From a checkpoint of a small transformer trained on Wikipedia.
Architecture: RMSNorm before each block, rotary positions.
Training: a variant of Adam for these matrices, 476M tokens, 4751 steps.
Each number is 128 + 24 x the weight over its row's rms, rounded and kept within 0 to 255. Layers, rows and columns count from 0. Numbers have three digits each. The size before them is the row's rms in percent of the matrix's.

# down: layer 17 MLP down (transposed), 1024x256, rms 0.127, rows 697-731, columns 128-255
# gate: layer 17 MLP gate, 1024x256, rms 0.13, rows 698-732, columns 128-255
# up: layer 17 MLP up, 1024x256, rms 0.137, rows 698-732, columns 128-255
down697 096:115119105118131106106123153131144125088114125095142165095105130163138091121124161129101127164147088156166156123110171149136102146132157113118151123143138150182136149136088115087115096131143133125102137135123150163167102143105116126146145140143113114132165126198117090132086155107151141089151130103157121128131101107104173143088137126125092123083105149125135112113064107142139094122116
gate698 104:125127131131105141110171134144132090137144091149129141149150146131097150117120122141158106131038132118112100136080118103116117208133131101169133145130126133136097162152144160119083133106132148138093147134129116131128100127128135149093141126127146136126105149138122158125144113145138136133120127134132166137108136114109126147101121153182139160152110098126126164121137159180122103099148
up698 097:131138174149152119138138135095104118143097145183147099136084096116199128081162139180125106136148128150120146147124175101118129097128134134146140129132129091133118143114164150088089109098091148136141122122114185117091114140158163101127117139111104171147147131085102118150123158111127133081108163155107139127149159146126138119121103106097110104168115072119100186141112131102105142135127
down698 101:162140091102122124132126094153108122116118122098113120148118098133079134162076116128108135093108145074122145074106120138146130145143120164105134127103135147096117126172159164140159154117124146115119144154147108166140066100131092112152155145179100150074119110149125125172182131116132143158123082102114097150119132135115104118097168144124118118068137134122182105132161195135158115117148
gate699 102:153118139122170126108168112147108113151122137120132135128115166121128139122086147093160162132108131138188144133136108158099128129155149129113154129129162132128129090178109151107150094128129178151142157133143124142129105140114131136145097113118156124131118122097131098140140119113103123173101135092186106126105136140136081099176118141144141129131118127144146128152098076131131159144127
up699 106:124103125149131142125180109133136099146191138140140133150139152137174127139159063134117099144104125140132117138113097133107134074166129178096101136077131122139148138104133120117125125117130114119134148152156126106142173146103139112121085120098108117141122154114125153095139116127095152124148156109119122160150159114179132127099099145117127071172128132146182126167125102146127169130144
down699 105:144114097142140115130117108153099081122082109091108157171146098124131151097129113109126108125123088098128175154181163109181120104120110149079110183108125142144110148136134122171112121105079098122101132136151170104113112122095118143158134121068120131151109138133138110139085133178089154136167188125146135100122136115131120179148131124121137098149126096138161124135131078067148107086137
gate700 101:135142129082085121116135115127136084110086121130157147137118151127118148162126082114136147135116107127130149178132107102114101129139110110126165183104113153112117162153111120135142109177152150148133141129088142107163138111119115161135146099111132164108138088121119122151092056158104151141105108132114132126095137135124116170108094180174113129116135081143106127126115121119093140147092
up700 115:143163130082096122130098164141145128112112148132165113116108105147128141134156107061086124127157148152142156104110136149147071124116116152115154138115136125132141144119131116144178150142131140144126115106118141093124160125121137168128148117098129163100128125106143122150095064151103131132127131145090109124143137143116125143094111148122082094097137113166095161109105085130095125113132
down700 105:147130154139146127130140128140123099119123100148149122103142139135142112119159122119119117125155144133122124122161143108142081144094139117149115104189168111127138132121149081146123155117138130166146127142185139132116158132106160150130116151154123148085157159088134134072148102145087085138127149115083140103162096124092153096143182155141138109149115122106126135116111098133091153095134
gate701 098:141139114106125163094179143140121092120147157123132091080158119147106130098102117123131109188112124126148158112086115128153097164099134116118097153123160140122131117157167133125150113141161166111116096122136102086160136124171152155133118115082124093177125084105125094134122121143113129118155118068088166130099153097117097112167151082130052089167122124105111112107083098142081185097098
up701 103:115147149195090110154124148141131166108117150110090167128129123093138146105082119102127120138114133155143129134103114122088106078141118135198175125146138114134135157146136127142137159070112145103124131109087139130152101136091130120142145097133156128124153117120147148095124134087102145094098088124122120101128140106139147115113109107129116144097114095161155158097121085119107115131161
down701 101:129108090148134132155101108120151114137117125137142171136120142158106091166095128101133138111123124149171149134108107091143090112096126129124129145158132159114106133156143189121158148169112147133138130146130139094110102090068136138127086081155111093129134134099127129131167114152118120153128115111134151160145128186128119122090138158127143125112112125161105094149100124135115165082192
gate702 098:135106106122119108102116084152123106118105153137108095142123173079148138145146087169116138093118113147107106159181080127134125104118141148114181125146181146142109132130150081106122071106150099106149135142113084082166090133179105096125118139104129158159120110101115100132117119160144094133132162143133144117140105134142156098092112131115123106141167115137125097152150106097126132128150
up702 097:112126133096133165095102120133135143146187138130108131144136139123176096129150145127144141176122142161156127134105156153066132146167092134132081173138096141089113084102111137131086144149082084133106107120144103149120177161079108171137090126114142094096136105136148120143151111144131119159120143085161087110096131140126166142089112157138125111115105183101183165178123127128154080147107
down702 098:110114135161160117147143150120143129148106122142140094102148111139120144114156121147124116182146154095153143144128118134112174141132112149153116147151153162135135167149128166121146077145163121116075160141070154144099095137115145096142115094133143114112129115158168120153115177148141119137151141145082171121162140094095157175141148102136108138112140137121129135145156143137107139154166
gate703 094:131137158101125101113121138121165172174118129132129111095098138159082122112104118137161120130216127100116120124161101088101142128130133079144104102136122161122155143190141179106149119124125112110127128098121156150087077116129086149157142124142126154114137113127171131146137153107115133163115115103185161133088096130122151134097099144166164122141091117134143163126108153120153104123119
up703 092:130119125125137136122126106147117166144138129160118100152147108084137196123131110104118100176093151151145127116122129120147105155118139112098151137104079107172151133129119113125155169098106129112184153152128129111113083142090181122102150139143138146131158137144143184099099101097129133144108143120132098093162131095157131166088107115122098139103148143109104132142179115179124142102133
down703 097:125127099115123127117112150096148114075129118135132104119118143147127090132137150172149115137136122107119103163118105122145163081150098165110144093162148155095116174092126128090119103156130115099097090086114158157124120106117129073179114115143130151102099113148121125141170187159113165124139104090127135111150120102127142092169130107115133120154106115120135106150077144140096128150143
gate704 102:124131183158089107118135154155163100135134120137136126118165155174104122115128127131102126125136125159159148136132072150161120170168139104106138130127118149133078153120127114140141150110160139116124153111158105144121100109108068154133091124113125159102138133108112136169065117156105123125129098097149158103117158075082126102149131062134113147119127119162092095098153158137118109128129
up704 100:099152141146098113170116098128114136102087116138135110115121120123126146119132138162110108176121161120083073159166142122117119163107162148149106121143122106112140156121173122067094140131145161111087121132157153112156126131174147159115073130158133154159102114137156173160122137135157091176140109163156168137098153128132086133110105122090137132133105133127139101080139151146113080134114
down704 104:144116126118101150124143145133151145111113096142147133139125140131163128136123128101140183094121142137146128130089121135096152127149150152161134136136113119141157162143101123117097132092159128154117121119128143165100105114113164140104166184173103125100133129122106128068096105090158118131095143120152083146127140162107133177139165136124162074067102116143173138145128131151079102163121
gate705 094:142118149133123082156130084129154126144085153168142095175173108117145103138131123110127127139142106131100087157168111117137146168123107129110160162132114145119119108133136110104089072141148124124105168149100122160100120165126124136126122126099172160077176123133170126096133104127164140110089165095134116097090082167194134109104092110144167125094103101104144129147141137108143096119131
up705 093:119124099148107108110098135129112128089104125106165148126127131120141157126134127184159083133152083133130120146120121089124137112184165131161111129131137121141139104103167153145142130116082102080101106104142097138157124128139148138137101093123116089152143079106117112161128115119135062142153115117173109147150151136120125116167181150154086132121127142127142117151166127144119204131168
down705 092:122110130082104140122076189145132121116141102113160091144140120120095126167119133154149141116126132070108080115135118166100133078104135129121157149129130153086125136140133132101160106157113108096146114101117131190115113133133120067100171110104136118113153123156116171115138117153142121114143160132145052167124087103140129128119110159114147149113155117144143125132121107089140125136163
gate706 097:129153128128130107073135097122133096110078096187150101150137136086097151131124117133142126133163135127102182190149146096154136092148147103109123159171178108090133125129115124155103064100141121099117103127108155119103103111154116109133149124119141142095139071114125132223115136146129109134105139118104140133144111099130117110157118114112108144145117067130111145110168139088130121130111
up706 105:132146077155158152078084110087162127114105150150136179164087144102119146146155080161092121123125138110100173164145121101145121102146143128145113147179167134133128141149121137100100112150124126123133135134125159093118129113135171150133130136090130127118102143141156119174115146112116140139116158085107130172123113142106081091145099141137084153148074115112142149119105132093125112107117
down706 101:132128121148132117141077144135134187080131157084125154130128118071074138172133131099126110129116107125126110139120170113104130128152129130116125102113104092138120056163150104121081179158124151124174117103157120121115118138138160088115111179165125099119143105124162111125130166140136128127146115094148124139148101155131144105132126130087112131112146170099149107118089149136143112097131
gate707 098:125131166096101121077126105116113151154095097132142096136143116108134137105152113138172122162102111093115133156128122173147104145147158184085142183154120166105109117140134143133140129131130126082175099115118085136124106134116156162146121117136080137126163124117133162168140140150128149137114120120106147136064160098139122151116094140146111107114131109086126160102110123111154169164139
up707 092:106133104110128138155138099135121132132145072172142159153106132092145121150116103116108077106104169123132161146162150108193159142097160088178113156120181142166111157114103134094092149117136127168165138138137130151159156150110145094115127141123138168131149078127140169132155118141145145117093115183144130091089116136147119147160120111129121114133133158131096107121182138160184131134144
down707 096:097114136111091108116115167127037165160131128096152100125171163117128127148130116115141118127137124128113163105192125142098076108145111147121096157178082101136137156164151112146119118119142117061153158135089123125159114103106132147112153169085143119137173125137114132164115131103132124159094121145075128138157136153142100101134109105074082183123134118130150133145151118145115140120146
gate708 104:116151134146101140130132126117103121138136147084074157133123108104106130165118151151164117120110115115144140186087111092141134173124103176154115172113154149123133139137116092113138112098140137118095110124117124116163113142134147106140102099147111152138155115174164115109146133139156134177113140158123157136141172123116085093114126086145099137100140126156130124133118119177092119153107
up708 107:115159129161143093155122121097131118104119144131119144140103124142080105138145132138150100120105110128091093125081120124143129103131129129147120147143131156105137158121100114102149083061113165107112127144141126079163126174168160075119128109099135130106155125141117159088147110121117136103124089120156103152168158135139133110130102106106123117152132150114183069135153163132140098133147
down708 099:142116153144124156139143127138146119162150093163124103128126102136154100075156104130137138101109139134150125123188129127085135120138158121110134087098166072105105124086160151097144088132139120123098110168084141131102129108140160155165132140163140115135107130088112096171114146112117109153119093135133133109094137122178121197156129175123146113171110115140096131095141161105136137084085
gate709 104:122139104076097097119094114096110148114160113113172126120121143139110153136114088128109172121106165158119145167109128116141116133113115171137149158142142169167138158159137106120133141165102168183164119114130153110110121111168096157084115126095091144145101170137185171147094086144146159126133143141142114125159149120143119175102112132120155107150133139131118131091109090132125141175119
up709 103:104113130147109086135135154138156102130151125113172158145122098115150130101108118127104157147116135128107173120139106099102108128168112140176098152124103152131171109099108097137138141104140116141120096138093130136133150113097061147122117117119100105154107142135131131143098124106076101165129130123128078148123107154109146143121118133117143105135133113171161159151112114143078161139153
down709 104:088122117073124159141106138176101150136099128145110125119069106138142171152134090115141131122142133100116105161146107121157087140152091132133126173141104158083098139088177104124123139125138093156099163106158129095157144096164130182111125107157139137122122115126110127151112105082134120126138096104121143123142118109136107114114193120141128113107127120110090112145121111106136112108117
gate710 105:065117087101096126154138120151118153120129144186160114142110133120108116112138141116146114132123134104157120145174113104130111136125116117116173123125136098103139116166118145133108124103093171106150137147128079160151117118132134111119125119076144136111142076161107107104093102144146104172135153096130147126133129112142161110132119077178139131125129120151124135135169128145146155155119
up710 105:172143149122095088091158119115131108130160134103096100157138139155152152149108118160138132139093113154123170123156084146145164131156155122135109137093137152151120145135124107127136120126143111131116098115096170156129062124125142150122126159143098145090137158102108134106130157141147162111140092131139146118140132142128127151100125204087128115091117098075104157082098112116107089160133
down710 094:134105136123116107139144124113126124127082137147130111112149119143121122143133126144160123139151098100155117121136121118130136124144142126115121191130106255105146143138139119125094135123090151128122159128134131141119096131141113118155151145191162152122150132120098134159115116145139079149151128161114117124109100155145149106146114132138138122129140115142145139153115136121143133148134
gate711 102:092108095112153105142144110116152135133134136176152130167122094117102107099130152151096130081147112109113133123123149143140149148120171102116110129130120129111167133172091170138160093099174146132130123116137141169099094158139145159165158107115176150135113124100107116158143118128149150134139147144157102138096118127091142149130127119157118134144122132174141124159098076150127092101130
up711 101:139173174085146101129132127143127182128144110121154086081104091122126085095160118082159132160141114146104145152143137090111091108156129108091120154119116136171120118118137091119134126100115103097138100120116134156136149138116126113124089176133160122124140110111116144149137100175146122152147154145131135112116126074130124146117118123144152130121117126112071126150121152103159145103128
down711 100:128125157125075153097129154111109145099134143150126098125105138128129109106125192133144098172200120120140136130160161132136161173160137163148112155067128114185130137143137115115094133103177133121109125120101138088118105108148128125139145119109150125113115121134119156120118147188119135150138178138143150136141092129129110160127112187176123096131136167148154146099103061112126137149156
gate712 096:107143111093103095107144140130140126127100127100119120116123157107151133165136130071157160121104098165134180129087112145156149165147142126109143119134128159142073117135069155105128095111131135114114090090114140134146119137103112118144127103136139128158129159127091112138142125127147188154088106089162119103146127079142138112114116138167153088162151144107123150166122116105078131125147
up712 094:148146120144144127111118131132157113087124139107123147127075150107118076156117121132111162156107124115103132159094135128127171070095101089149135110175133110150115113096153134098118148147172150195082137104119119122132167106092087166141117121115149109147080103159153107118137104155088159118081139142177109105110142128104086116097098113131098138141103115096149111117125113100131107113166
down712 095:084153147121135111139190093121132135111140094128135111131120077134180135161140114169128138079123112104072120113099112087149153159145075150112154115144134098105129127144132103169133105136147099124125127151107127130131099148100100123111124146099104164102159133139129114119138172136137121087135107090102122169115111163145132162136169102084133154103179175133129107129156119123136117101115
gate713 109:080143111101143155096128114130147115140165140165148088116109113145123168113106134128146127110101087120111130144101075134118113107160124152108122158124103129097123155201113141139170109129154123127114139102159114069103124116134138164142142112088122124107164182113090130134137071159083115108112122138104140112119132151133166132110105125127079125159167125108136124140095114087117185138132
up713 103:085127135146164135131154136128154151140164135127153171130172138147091149114139089109118168118116127113108158143143134126133132132137107118149155122103125124137118107124110126170141185135179128170119180120122129087092114097104111146138143137109113132143145085173123137119152105149154119090147140143112178094130109123131115134142122126149134146108122127110096162173101127131095164104112
down713 103:138143158090111075153109152125169150125127138189156112106107150119106167138152146108124037139146111106120103098137115162135167148146164170147133120127107075124138133116130120164112113131137090097164095118109127107134179148108086143123120149130110133152130141137081124117136171115095109111124141094116145145139181132117142114128116083072127136134170157106133147121152147124109128123126
gate714 097:133126122109108137099127148127109146168079134128124117147133158125110125153149099117119169115170134166063142136116093123133144104145140164113121122123163147140100096165106097140104097130125160138129183091129147096142140169139129137111131130144136126137144107136165142133098116172109149110122188083126169164131116093109136130135128170081114121097098157112121110143128123099097071150160
up714 091:150119158159129139131133074117118123143153095125128117160144112101101128158111101134109120132147142136107108157152154126124143129127095157154117124137145122111086096150102156113130137134135117116121109084115082146159178143121119140160135125146113148133129095147159115127193153112158142101098108154126141090100092147143133094179140108143144133137142162144106194112145135128127134086147
down714 094:141139129160121123144183159129135142178092177114153150114124139141123157103182170148103141103104123123148106122136125152138128139136120111156158119110161129166102178141153115158132147125132136116100153179120123119117107153121091100157135073219122097115132146089082133159127135095122095156116124102140122126141145097161130154113125148077149150145152095084158152086088094151113130125105
gate715 091:096125158108072134103155126160125152136112067100152111110125145141144153164104103126107145136128144074164135133084107149112127146144162173124154104138110109070114128195147160137140138134139124091112093140120110170132162137123123122141105092164131109089155121114137139108158086089125102115131095149115137113111081158146092107155140129107136123113123123159153134145125147115151134138149
up715 084:126155128122103151140154179123135128124114105139131149132152112135116127081139132111111133149128128108150109169099104158097087137142089174139075084113087109147154155125098142088161163090110131122139108163139113153098129151107138106137121088163120117134137161168162143147091119112130152102160107141129096094076059111128090103102102144109109144079117169153162113125122133136113094168101
down715 087:151113111177126127152125094154138128116154180141139130116086121109116144158133116162174075115141130147144120119143096107139118116161202087098187097104126200099145122146133073137083065154147141132090120092122139116117130087156130168105149127135128173094155084142117112115105147144115139128120134128105159144186169112145147173138107148125125111146159137116116178134136134105126100152149
gate716 098:106161107074169086097139119118098088141121167103130118139167106104125167151133126080106114152120101099110151143141123131147165164146123127088154162099120135117115086109104133155109113117142141145143139156115084107115108092114069082138142118117121133163136133103124114131133067129137126112133124098096107118115126123150146131149146089156167158133147114128117122074163124134091138124122
up716 103:152144120081161091072123117117107110117130102088159150145108094078153172127133150118109141140145084133122161121108144109159155175123082143113135136108091104093140122136108136120144096201113143106147121157120122130115135111093106128150156145125130104143138145118152139146164082126152111108163102118109094153135109153100079125112103092153139141117190108155146152135157130171102141091120
down716 102:152127115188115149109093142165125143146110079144146153078130136123111140104112159137102156099109109114136105109134173117110140163125152123159116125159048099133105091132154149131137158150131116143158146167156144136087143115131125129113144097121105117137119129134129177132128150158114125122130147074120098166136140141136089148108162124151148124099138147154137111102098104146139165126121
gate717 105:132143150128125132087114142114160087100122114132164126170136132125137117119106083088109130145154103117153123111088134133126122140140157134120141127065133118147125096149170149155148142132147118108140119127145064090105089133135083127149133076115150071136139093130096104149145115133097142138131129094122099146110096120101138106148095089161162156072172136148142150138154129116098159140149
up717 113:149120074115096136142104140098111132164117138130136138123123144114109145151122144151094120133135137124123130128128128115195088139158167111136115123137050133163087159112130110136110157133159096132114138118136082170120107135162107148079101118110127151094064119157083107094145140093149108130122129122101100147146125135125127107092096142117101183102150136125129090166133107122163077135129
down717 111:145116116100127102107113120137161115141106163132123109076150137101140123153098143142134147136080129136118086118122129154070098127143111104120139161123136149132136127137121117165131118084157136137137139122130142159127150105125123117093123136113149133147147135161155123122102166110124147136134090120135140122098111106121140143150093130099145099125127133183145149124113113124190085152101
gate718 099:144112131116154125135129121114165117104136172150106117141150145144110132116059152182125146158092144158158125112144131165179114146138125132113132118108110172119091118154095151112185096138176164123110146108137125102149122131140144172092111114059137161179152101119117112129091110154140153134134115111162128124132171130123181143109145147128109116147136148080079153134142150148146112115145
up718 097:139160106143138166132114104096131130091131109132075087143122151132139126114123154096136107160130165152102128118148182119147172137135168141133146134144172112145136118121142131131175126141162144145115136113097154105112107111100145158138105113074124137098067118073131116134094113137119181116100125154136119157165154110079182142143126134115113153161103159118121123106125119088135156142102
down718 101:121149149161119137132123150129116125124101106130177126105105086089099139143143134128144091105156084126141125107132092093061108162164110121150108116149137137116132117124139127135132156132151096157180095127158155174165173116146106102155138089163122132132098148100166149095142155089143109148154158095104124142104071148132109117124106080115116132086159099115111145158137133109094138094155
gate719 102:113179137106120132105114133105097141169138132116088165140111128069073159143140119134118130130152126099145111135103170119127121085163155144122172141129185134084151155162120074128142087140154150105141156112111118133165091133155126118115177111115162147121087140140125112103126096171133160118149132103093147140136171134151121139115095132148110188125129102119134129118157116179171132135053
up719 106:152128138143192142154099145133098101112119121160147152136110117091155110097176115118157146125142105147130142147110112138090115068112114135131098104073125140126100165103145125125128128123128131132093137093150159135172168166138141157117137130137127102158126117106122112129136104144116131152118140129123168166160111138135080087128144079137157115090090168100131132128093150105117140117094
down719 106:159124128106126112129140146150118124134138130142116104089121145155148138143126109148165120118137121116143163089098137139145128129129111136112093151087119155079127138083117126127119108149108162144177137176131110141133129131085114126096108137151102135123165139102142115118107133153085083125153159135140087102108086113091133125125166138099144138163094156129123123117136175082137135150098
gate720 099:171132131118140204134142144130064138060121109109114097096093159135127114137081136112133141113127087120150126113108078103136107147123157114146151133113156124126108101116125138113138153094132171128141156103182173134172141162138114143149121101116124146125130126102125154063146149106086109109092137132120117125109130107145108123133166143162113128131132153107167122177174184140143178135138
up720 096:150193169118153125124096115151117128094089190163106133144085131148115151128135113158147095113136157086146076098181081076146152151122103114168148139139125123183109104103126147090130142121108142105101121135127136114108149138125135135124108160133106128141084145133154140182143173132170114130156149135104127145089122151094143115107105104077168131139117146122149124153130116145115134101138
down720 099:120145137107125131158132118134162107141140111097163142155119108118134116179125141100137150096086151129087148142145112123092128122132139227087123127154111100165132159105133150126132126131076113117169151152084107123110116107074127095162138110138087112119148114092106145184155102088154105150146123140140131136092144138161151125123131140113112122124105118140127151119135129126111150140122
gate721 099:146136113095170143114128154133093123096164158091140094117115122116096104124093163140136104099133102180140125122163090152117114104124146098115130119112113119145089113122103132148152121144118130141119140110133107093118135121105116130152151102109118118100135113130140147138108112150116139097170101081144099084141119152129106063150158128161124120102121172116081111097174114114101121123124
up721 094:185115086164138133130128153130120130097185103100111114137079134117167137154105094146113153136148110128133127095154179115142177127141131111180165145116142135120139139097154149105113128092152109074141092142146133085130119163109098092156161129137151082146162119108133168117155165148099152138084156107127144146158128105143125127074089109088132145122199159131152132138142115142130116122162
down721 096:138101166151120192115132111103120105145160100104154143124109123135091110115118107141170142124143107128149111115112094127174134122065165089112116160158084205109129079186121125128160149117113097167128108116143147167126141132096138136119121095086151145152123146076170105151100096145124119147144129125162124143097167145129141134128106150162129100141126149103123135084120172108081153099146
gate722 094:151128143153125112103103121132139122152154141138136137135145132133141159117140131117154119080128161092110124095170139113174126130132164156162177084156159121134136128182107117152147134077106140105191131112124150133122110141151178141132113165159133080092118129166115151145092135150128150122083111146137172081139135101123156149094128140112127075121115094109104157072118150135145149100155
up722 091:130151138130143131160130087136124102134127133115135111092123154154125129138155110153155143123103175163129133096098119103142125123114106107097114142144113133092055141096139078112121098163103139151096120128155186134134158152123142116108150146131121157142157168124125140084095172110121135157117103140125103108126122134101137137128102170116151155108168120127167090132156130127134134113138
down722 095:133114099065138137095116149098125132118096126109083140179128103131129133140172126108105127090107115103114125132161143153110144143187128105127110102133174131133136133148143151147141147112148140116191108132108099151136160195163117152159121130161096071112149156116100122154131167133102108091142157112144138095098119141113093087153124144194167141104117117145147110138135128153122135153096
gate723 099:136114145147134129106155107134095134120158169184071113154144192104145152139133107147147137123103112121122115155131120128117162129123144153147157151114160136125084112154123111128122110108143078126114101099139110145124099141132108151092169103117139117107095125159078123121143106124118111109144131109129146091097132141099107129131102131117088129109132138118124136138176117128124116095117
up723 108:103141150104139111170120112138171119133113107107137105150129089160075118105116137115143140121103140156150153137177125121148130148169137121100148120105173135137146119102136161147124118132130158153146195104120095147164138140122148067188117113164114137151155118132163112123135138164170148075122115141140144133161125128158147108149141129103159108118119126158110081115118152144112113154143
down723 104:104171078154107073154153119109127129122106144133093095169109082107147155098103169145143171134129093140176153117099159127122129132137135099151103157131092140134156128126137149114099106138114128149116127107138108150159120106084116107126106156123122142130091101163154144157134093153117166085098133119127131121125146112198135100129082109133126140153126132090108142148147157151117112149131
gate724 106:109113113092090158150145161122112123157169145112161094171130133134147140122095183088124101152116127133132115112112114134136127141163151115116142127125135130088129136150121156171136122164154090112150165175106140140127126102138131135122135078123183152147164108099064118138126122142142122093097137121125125111137097128117177102164155157140122136133153092152171116149133120116095128134121
up724 105:167148105124188119149126095156107126100123114132137106144163128120102131128122131095086150110090169128142111150133152138148101133124139123133110138130106145112096114101117126144176108173169158149097121146127132108113141111105125112141163117112128099151106118162145083136102121119140129143131177099141166131117144137127093101114136155128078109106109138110104158124107095136096128095099
down724 104:118169134097130123169123127146169086152158147122107083158105125122122066148143153127096150094153121168139172121148121105113078171136091143096168187156140158138129116101109107127166128126150131158147150157076113138113093152128086111090141097050090048143145133099189141116141121101104124101151104087126112104149106094134146130139145146109134134132156128181154146144153121108153138121104
gate725 110:148138142114141153120141138153094076119121157115143119094162154116125155124113137151106166140111094109095120128101106157105117100117133152132098182125094137107074125122084151176121130116150110122113126150080167110129138115126087147155118099116163130077119149125122108115150094124105125126106154090080083136112128151164143144140147113105065140128139105113137125168114128095112154129106
up725 108:144119104119153071127107158141129128154096111135127107125104121103111106114135128119156143127150080139100129138139152126118157099137126106124132131151160121106160115114129131081094161106139074066169125110128127147141108145129141108135128147132174135140180113112114144122147102093161085106131152148132178164141146123138142183106092118079080108171143103162059147159095158113135129127129
down725 105:136139170135122108140130118141074136165131118120156098117103112137165116151107129114114148137127164093103146115092106110082116081087102123126098131136105102131085146147143114131114122130111118142187142121135116151152116123179146157127140069173106116120107152114162108126125127120113077110115137153116113154132141183172110133130162150138086152106130126080179139140156165140078127111129
gate726 103:093128135164155095122181114115122119141090144158131112122129169142134159105135106127151137168122123126134127157099108148156187111118120052138146158177151146120136067128124118134138119153111116117149115153103083095152148137159120164130094120100121139117154129122107092124127103117120105174134159129130106134133165046123114156143107122127100116126163086103128156107141127046151115108153
up726 099:124140206132096140114132132105121129133167108092118106113147155167146153103079133169073098155133137096139112138142128170176147108125098084134140097128135124091099091165143144167105152137138118113133107142134076160147140084118150130125107136128127116083153083150133124114108149117161127092168138122155134130089133146106161141131151138125139127114191153176146119133108192088119151111134
down726 101:089138128135152115136122121124134143096129147143108135132118106164162152149169137134116113141152141125154166148091154162137162157105056151162118141114144128104195127122141096084118120159061166141100136145113145089126160129168109093116114150167124135079097142166115161122160115132107125143104117142113139117119105080150129138124133085089099110110165147116157142163202159139136145126125
gate727 102:134143107080138093092140098158111118128108119130150186101103149107044129128091102116132147114108085143130133097128112151109103167155147117122127154176107163118152126133128129155175130148117107117122123160152139136150139096098139099120118082129128151132131159116148116145135114102099140141121138122124153118127106103157112135115132164142139135085142124155133144112155127146107126096148
up727 101:133107134141194151135133089137138111112120151123102103117149108136127128124118100164147116165154139134120148154114133154132098116123120114143096152125163143161107153111130091111101112111121114120142148085150116120153133116118095141148153132119121146111145140161107132114127148163138164173128106111174095165132157110116124100157124086146084167127129116112145107129123149143174112136128
down727 101:141134133076116095136117101109133099159180200139122083131162112091074125145108172140147134105144128112115158141123088138155084145124134083147114152120162167117144169153108115140129161132156147118131127128115095128133102144165158136113087077145146091105097114114135155128091124143123132106094169122117174172112104124125126136139147131144157137092144184179146164132139116110118109103114
gate728 101:091134104115136132129149130164113082154093130171076122152135124080123177113099120079167109136098124102096101159114099118201088147162126135129143125121171150148149110137084098125084138107106128130120103139136150116135107148117119130089130101115099183171146100093102150159107156107108126120159103158143089126104151119124101139144088124138164130130124100132154121157132130149124133142129
up728 095:153141136104150130128143127111125182114177143083114126144118101174127144145155163125146139148156119145136173163119174108167136100138125128135100125103098125098134153100121129120121136119118114134158133090083156140110136108123146110132152114109123118124129127167131113128144090131101125081155151079170150126167163135142149107113157050157134143140134158062081080088110116087123162145130
down728 099:093158126145123141147131121111133111119141126132137119085168101091149128169093102138112084123112123129109113128118090117132166113123106110130119190149103110146188173129148101084127120151156100116111091147129150128110167111142111098125095110101167079174085138110101125057152102145091136103149136105122164115103138077107093131144073140128141120174133102136136112115144131133127128138123
gate729 100:114125108143104062134146062125156107132121130194141132125118126102128121127158123156122131112116146152149152133117153113160122162130105090105117116139126144116155156164088135123117139130106121125127097106077109153106093121148111119161135130144176133097157145171109177137181106117151137144139114084095059122120165075116158121140100144119113113145154084085157120110156086143146081165091
up729 096:123120187109142112143095124112165147139121123125125103121154097160089067124137135131144108083152139127108113115147110111097133167084121108188150171184138120084131126161149122127064130113167155159142134138076113151149111138146159134129104126145152148150164158131126131153117132136165136148085134108139124092117103107141158147130150125104120133171100166125138102130116123076120080149158
down729 097:108129113118106119130089119124138113093147128131143141137112149121159135163093088117098113112079162140154153123102092127122140123174127155140136146132139149120128145119107167077130094172114136101116161142127142116164135070156143117120155125127130144101127140146206123135132126123100101083133097168089084114112101117116164139143126139161102103094159132148158168124104168124147112152096
gate730 095:091144081132176151118121100099128157137151095101121105158150155117132127120128157115152094070149141104104093119157137098132172121142135106109133155123154120157104082177135191178130130153152116130163126113145133108126160151120128141126144127131117137128132146145171171119143090114103106119164147145143142142139091105098174141148119150151138115154130174145078175106137100141138108147096
up730 090:142127126143146161125129146143176142092130118146109147153101141131140115108116127148130102122113099116159115131090119138113164118119159124183130138154144109155099119145161156151101105143192138137166077172129126128122133153136130138138140127104134167134188157084156080123135128112171120131110109090092099151121141134145127153143151120097143124124082125098139126147107104133159149108147
down730 092:156157182146162166133156160121128160092130146140180105147157117124113155105100156103126135119152146092143114121147108133153108141135126160165119157116185089159157149145112099132094104135094134090117101086118089164110110108132121098155132142113131099176140088151119159089155127152125120154164140116145106126113151168103134111125132137155099134089168157117058134140164131131080115142122
gate731 103:153102139126129115121175144141127142136094138180140106137131146116068092109118132088110117125145137139150156123117103159130120128151100146123096135097155149138099096147082119141107139138177093123094159132123127108131114096130132128184135090145156127108108129170121107143105116164129120132137116135108184126171135131109150115081159131142111176099147128181124156128151103068106096136107
up731 104:151123139151133091151136124115151133120149166140162129150120147139121121094144124130142137185125099102140168163129097148152130107134134133163100144143133132142139123118150086127150122127159135118162100123122151102106137123099117144159097145100118140123113152151166111134151155173124104160127174153074093130097116158137153140118137137119079134104173152128140128154183162103129121171140
down731 098:107141139150147141128126096128109110093121139135115166111172124149096159120124096155147163140116124100107149174114116149134116140102146124129111142096149121131135105156154118150166150132151147175171132154067113124114161134088141169073156185060119139153105114147115170112151117110102141096122145137137181145138125119108128147129081116086132107142125170100183138172106106142156135128119
gate732 105:121145104117116124172123148104153097140069144107118121096144097110086116097140096174134132103120083142152183159137069129152118107157107156110131147190154166130132129121151104152097111102113141097120154115119141124120116130166141132089126110073136144120112111133080109143132132123127132148106129133114130143129161107133116076135147114128129099167107082143094170162100130115116121151115
up732 103:130063139170103112102089142118142109113135149141151139129145142125146153073130131121130089085131126092094155139085169167113131125141166124146105157125127150120117144105140106134092158127127142129177150127070142117150139116136156105098114138109118128175121120089127136120133124156131158116121079155079095135132130086152117113158139092170097130118117129130073132119124120085132154108123